config = dict(
    n_kv_head=3,
    vocab_size=8192,
    beta2=0.99,
)
Each number is 128 + 24 x the weight over the matrix's rms, rounded and kept within 0 to 255. Layers, rows and columns count from 0. Numbers have three digits each.

# k: layer 5 attention key, 192x192, rms 0.116, rows 181-191, columns 0-63
# q: layer 5 attention query, 192x192, rms 0.122, rows 182-191, columns 0-63
# v: layer 5 attention value, 192x192, rms 0.114, rows 128-163, columns 0-63
# o: layer 5 attention output (transposed), 192x192, rms 0.0817, rows 128-163, columns 0-63
k181:159149125163094081109152106143083101131079145144130106161117134151153072155087104119104102141109136135112139100184158100119105135119079135131116111126126120136128145087117118122138140139135119
q182:112090122139169137101159131194142078140117129144147160130181105104145109106149147138159143125117124131104100137146118126129149100126134141139166100096163110132119104082119177125108114157160106
k182:101121124150125126119131118141145126165139121090148153090096148147161105137133138150147136157146151119163124102133130160120162095130116123120088111129121095142126142123151139140119143114116117
q183:110197148126126141080123110089128135098120102125138097081134122138150147132149112162134144136124110092129152110121093141137126096120122140134138141107129115174104146153125140191135144144117132
k183:142099136158153161101133151125121130133135122135143148105142101121078150124114125128122142132136094141136130105156122156100126117130135132154165154150129095149105106098131122132117158137156137
q184:124169106120113156154126151163112145149130129143144142119095108095120087124083121104133103130137125108150136118119139117114124077111131147099049125114190153108135148121154146152113154116088116
k184:143150141126141092125143148125119127149123110135090118165161119171140108170139168110120087132098135101126068130119129102151122131153134144141086100082129152168142156115073153115100143107082137
q185:124112139101143108146122125138159141119163157112113113135152124192140195124122119129167142147166136156111156159096159136162122132117185114122143120106109122121112154150127131115118141164138156
k185:130132105142152128123081128103125135103112082176104132132107114128124166127105105159111139109084108107153084135137131080138184106098141151154118096144128072166115107126143140119146129157134109
q186:140126143153119084131117130148110131143145085097136116138097135144128113122148113119168161117092101108184100122174134143124105140142107105174141136099105192121181145166123126147153160127114141
k186:126107158096087119070118134132086120138124163128101162142075121096139134119128086064175162132129171134107120085160113092106107133140146140123106138135137154140122094147125130147137118126118148
q187:134073125136080106089121144130134155111161109131142178140119117124145162081171132159124131156100116143123099125125149121111124128097161097129140154134092124131128119125170147118167079125143116
k187:149150126118134176117169114182120145177145109162151160093085128111169162088107110134127129106129166121120111134109088195136135130142117126158140143146127153133143153112154124119113102139143113
q188:134093147125090161114115091158164136127153125089095149147120147103149131092121146109140112147135106104117150143107141094112099117148094090115171125161116129124140103156140157113147100062135126
k188:146163139152121086120115158092119147113112180085132118114154157084145175125142126126147100133118101111109126133160146106133090105118129116168126135091160094138168138094117114139149136097085092
q189:130133095128144143090097097121165132116106115153153113125152119140128155077089156113165132095105156157127115141127153116144155149107155137114135103100111144135118097153098111132114121135100135
k189:154116114118128134167143085131091131070107142105100157137118123107131151125152167174119106142124127123105096118134132161161130109111131125136124111125132130161143097108138136188140095091132128
q190:125080113173147116122125162119113088116123141106094160122129123148143104138097121138087120124082120113136134110134140130128138165129126128091134126126136102131141151121156117148142127102103097
k190:118144149101128140129108103136113144161131127127097139154112138175119129133139117134141188111104158086181147131099134134073124131138130115108163079098109146093126065137134109111138112134106163
q191:121053125095096150145111106101101135143113098119159133096106148102153119132132113112145160089143131127161083060127119081149101148053118127124103127124127140206132140123120111113148101146110095
k191:164131100114101118113143155157110130116122129169143142180113138124145135074163111127110128141097148120101081129108126119128093096116098122153128159095084190118112108181126144122087114114120139
v128:095139148133147112146145119137094074146108122124140136131163162102094124140127127128109136154140127136142126171133108105124165117167093142105103134089129154159097103127117160112123091122142153
o128:163138117157129145131121131148144154113119128120120171140143101176169104153126124108125132125113126117136092103135147123118129133104120149125152109127085146130176128172144115149115132159148125
v129:129106148133134143141130106145091117138144130152090107112133077126125137102121142157154131135078107116120131151109134149095134122106104124128129143124117121132114181136094150139139138097134151
o129:137165148165077124137093110139146158095144130143148106136117160120144116130124128083137138129147163137141153158137142128113162086169166152133180123100164181109128092124075105128133140135115138
v130:155116115133125084122131147149121119153125105139175117134118139111133109130123100146139161113104094106095127121144092143126132119143162146128131110124145126107115115113119117110115111140137140
o130:107111136102119147118117109113142149094147127139116193147152134134139140146135149136125081123148172123133121113145147136129130119126108115126133140140120127127154147095131126145096133121113120
v131:119135121141118128131121110133120097090136118073114094120125139156105156124078161135126148112095105148161104150116137158139167127115117126167126143134132100137112126087114165090128143147109150
o131:157132128099138101121127127143165116149076154161171128161115097100129113121154104125131138133155157121099099109137112059110092126129147150107114111127134163101128130143115143121117099120146105
v132:137117140142124122171091136121098107158078161095164129127119124095129102124111115115105120152138126121139152141112114137111166155119155128096116137091147153170122136141118155151102097136136124
o132:115144130086127123134135121156093131149176134126107114133088104122097116135093114137140109111125151122131104118114087124128148153118127134135133137112110116067153112139180158153134196141122091
v133:094118143142123137135105100137130153157141100113131140104068116165146131120115152180104124155125113130151174130138136128096124106121129091128115093085102128120138160126150083180160125145118104
o133:179171152137103103139143130155164113135125126134107151128101137126130140145133133088148132115128123133143115145128166176164124095138134137146149146133155117113110121110100085089078153126139144
v134:124149127108168137130145119120133128092131124133147131108179155126111109138109147113109132113134126104104133154083148135166151139169105116115148174114128126151088106141106140166109120156119117
o134:144094120131132164162097162119116165147108107113140158149143121123151127106162164144113130142130118164121118120173120110155091176141103142118096144119104164119139121148160101113140144145112112
v135:114061139152130144139108144113120150111149093089140118094171092119182101074107134111132115115095149123122177158138096148065135127144141130073152157141114141076098116123113148145091102125109170
o135:119133125144115152145118103155151088086104122164141134129114098134174150133133138166142100122121079118139085112097126170135139138111148114150115171139114107126115137189145083119144140113158081
v136:116122104145159111086112189122121115171089133103146162100163110139170109150122123151145141122119131157135136154147117145145117164134135146104148088113105128087098131135145099101128153115133152
o136:092181154113098140149125092150115155122142144162086123138106122111082144117157110147136118123112153096117106107104115129064116120120139108127074155136151153146149107139109128130124118105124114
v137:122128115157142130149122123124141131120132133153088097160087147145128124145125133120109118117118101160146115132134115156156126145141136126080131125131089113111156112167151160134134108111153100
o137:112123153131138166121142127140066094111118122105151140074180148128103136079113142146155139164171153093103129119128130148084151131124143134146150127124145152149074132111142096140143096121135123
v138:099119109192139183168094140164107146157105106143154113132129128149146168149121155102114082101144092145120166153126144126089132143131162098161114109113108104122151150150128139121139126178108155
o138:102132182121141104131148124122126104132137133110173110141114099135101134123117129124111166123141129137150112165116163181122113125138135142127151153123125123106112146147130069111117125126146100
v139:128110143143120138100110138106133091121107110108111114154115128149161130069154105101139113132171116120122108137121138112146143139125086106142140103146114128107108127175132075134084142139132113
o139:103136124150097148087134110134135160110122096137148145105114126085130148161108129147147119158108127093121167149128136112085112097122109102120148115148126083147167142146109070155144125141129105
v140:095103139113143104144096155138100133114135111136141104134166119096143119150111130122111126156150105138100149160109116140130144152120138099076112099169132125104162172112096123180092141111148142
o140:132146141145086178130153110149150104160188154140121163144112142137115127119164126114134138109144136131156137146127163125110122129111180142158154166113147159154130075157140133122118155133139125
v141:151083153166137112121110159171158145156113118110115071160131114137125102092117110105192087075150107162149156156133091128096114133140138120139154111119149144114101179144119140118095126109098121
o141:093148104126101110146095115100172119062163162171118127097148153115155129127111129085148108147096123123180116141088123145079096080109143140128128171151144086138125110084125109132159153057115109
v142:103127112120122137116128111160097115121120114123160122131087144135123121107168148146092099099117156125169163092132130154128114082125148084149090105160095114148111103106098140158135137160107095
o142:148173146104135110153138138099149121158119110125121151120184115094162144128083133113121123129123152129083148121120109133186124125169106152115118124126146135102095139088101123074168131146172148
v143:136108123135096132143135122131101128101119138110164158139111129098144091112154100139125135145147158131122121127112124135153103143099113126140132118113139082113106137112125135185149123116165155
o143:128144139138163107156107119113099110126121078147094113112100104148116145144093149117116147141115143147144145162154132132109172070178105150104118132107097162101125113130123094107142159142095063
v144:099109101136120139170118117122128121127124143108116056119132141149096130153098141151160085134146094114118102108129158122112126145115131121168112129117130109152119160111152113130137121119124146
o144:159168118157150112112134143153148161132138140124139142111123116094124101121155114101171141130159111149146137138136164161120134117145132163143116127111155166139123138157100161131116136140151101
v145:117135160131155136132169131127094089132107113125118107139127137142134133080153116127145118120118126116141176123116093151104165112152119135110102097129160141161122153165144133102153106094142129
o145:132135107136092117131059121118129136104128126131124109123107123116159151152129198138123142175144189112126108154133134112137137120133153093118156132118106123096150138099078092153127154190137108
v146:175117131109133157104100098130138153127082172124125138155128113108081131157108126115165170127110132146175132108160154097118145097103080124137125089102107117108118181134101140119114116147131090
o146:112163127175128133083133099101109158151118152100095097143125143100102120117176096124131121121136117137119098139107117160093129124125141131142120129141108135168177118117117134164128154178131169
v147:173133121137142159090125063112123122116116126129153122115135124128157136139100121121106117140117116124112169116149150129143153146167126108108158111134108124151133122106154098106116136145097113
o147:119126144167107129127140135162157147147123139112138161116109119134109142151154180135125137159144136141114118130125111129118104101102129108135102124149168150118151131133145137160159109136172157
v148:129083132065162152088112118130129156169163121124112113101121079112164122138156151134101132101127127108137102140123080110129149126172099099137103140127103143095120130123117092105133098122121126
o148:109119134179123124131137124160142134102119109131149126114156166139138140113114080148121093131123105118070134105110136153130140134118137140143131145152140112131122126104128099132159165183145102
v149:123095098130144147147128092113136132151173130138159125092096138112170115156128095114120141152148138150132141107121119105153127113109132114104119143148166121131123136152152130147087126110122129
o149:136117146114110122134129155141135116113139122068120127171112101144071140092123132160165122079126108149115118114124145143139144135093106135159169120134096125160126097123123145116118136147137138
v150:172128158116146161111158105140123141131116111122152123175109142068113105116115112155089141113138107122095135147133112133147167129155161124131135138145120111152131110143134070132101147109111115
o150:102116136149111087112148123115116100160148132123119139121162125131100127120136155101130112152136150134127137120117154167152129126094096119110142154124135153093182132137157147102143101141123125
v151:135146094133134138138117113143129121096180168176138166089147157119073088149153147153134175196129100136099107162144093093133198115124128146136142130145120182072145097124152164176071118139150118
o151:105093133150119147111188140125123128126122153140130112139180155111135142143136122127092096122189117140138096070123166176173114157097150129131148102155112089237125118116125096159146129127179128
v152:131133096128127119200113126146101121119118142124140172155140115098143132151123126111109138108148122122142103142141117103140117154160129137082133128149106096127128066133114112105119129148140138
o152:072129100133159136108177129122141147179109125091126153164138113134140101112149130129148118136116130095112148085124133128122153096086120126144133126136112132131103127131097113144104143086134114
v153:145082129111117131138112124124118120135119103116092086124142129149149114134135121123125131086142145103129109124122115134111116089177179130112147125139124113116108100130124134161167074155129156
o153:138172139140138135141104145124138124109080164156120156159134137146149116142081123133211100151122093120166116119121145174108136143115109118114142118122121115141110164115129111110090146122110094
v154:099105124168112103096138149096114132082137141127136131158115138086118065137147176140115178137132140149087132136144133122143098141088120140144150119131164109155145142110087140153117124102123121
o154:130160093116112143140109104125126133142141120126130134097099110113125161108137128141120096135114122103120140157176112113122162123182176107119108137129102146153097094152174151127095067154145130
v155:152130141117147134133160077134132139172131128115096128134138094129151116149173145141125095169147101153096106091130153093156132122147090143128107098152103187113140076112149123096157125173100085
o155:080140138135148125139127175120090102098138128112149121099150127133133159091120123125117140125133147115132112136127109171121132187115177094138127132117155115158123124159147169156141121095144153
v156:147083132125106125141111128084096156121092171171140114126146119149152175156145136132139116135119116137117098093124126137113162137153149143187120123131098119138133099133102126175148157094132147
o156:117129104150119149093163110169157143091098106116121128116092144158101103144108121138103160166165127109115150098104147154137139088150157146112126109120148113152128125081152135126131126126131119
v157:109173165082140131083137131117142165129125132134114146140126094127135112123121134132130152125134112162134140079141136099174124137103095109125136147126131150106130126120128108142124141117131094
o157:133128104145138130114133110079152148142120123139107129103124162119139095162153093138115120132112165121117116134161119116131094120159112118126142139138083103129134145065114109116135137157126137
v158:132128124109130140108134133130140137102091176129124096145124168154144127131097083105115145123130142149154139119142116123086135088112157097152097122133097136166123144145095094123109127107141135
o158:152150123113097159114097143116116125168170106122142158110119115107122147139149119173160130119098139116125135131106151186141137119122140167155131091111144106102145131095106163116134146130118139
v159:138096129124163132106157127141104135129137133122119098155160145112144136162090142157123136105144124158129133104151153097101109112123112136114097107129147135169154115108123145120155121114112133
o159:131176118096138114156082129089152131112114111136129160106145124151184115087146151109152145107122146136127110119123134136101121139168157154141132137104121127083117118083125170149101098130159160
v160:109112133128119109083107149150151137133132110118101117145108128068104188144126170156127110173133129101141146129120131142092137100115136146117159129125118100119151167134114095134131136107141135
o160:201110148159172175132131086137105119098124119133117113112090167166068108082123135137142165127156109095151136152134156127144135118149132088132132121121137143116121103125135116137120103144093093
v161:143106082091177116133150130096144098096112079146150107122158100118152140134102124131122140120125060138086099134090102122119151154173101148160081178147183129132165124158111134152148136166123158
o161:115106133153097189138129144162137150126166119139174111131108108160164084110136138091144104137107127126140148106134147110158105111091103133067162119133108113097094146110157102127129130132161115
v162:114116142149122116107117136099120157081148116094197132130097118116138139086134114075111150123163138145128124143118118127137157102111171169149088154103156163098093120119085134068161149092093141
o162:143128116148160069145171167171144099202127120143140139165108116109161079156126090155133116104078137104146154119158129081162109132109105128149148127162126148129189115124133148129122087102136132
v163:149163137138131123163131126124139116136138115142188090118130105109154166093174135136127143153163116111124148139151127164130173105109134091108111110164134128141104093167134141146150163120141132
o163:109116119131154130112137142149089115134107149130082129117064159154125140159069139154120147152151168084076135129145124125174143155165158138118167101120170186140115125072122122095126090136102099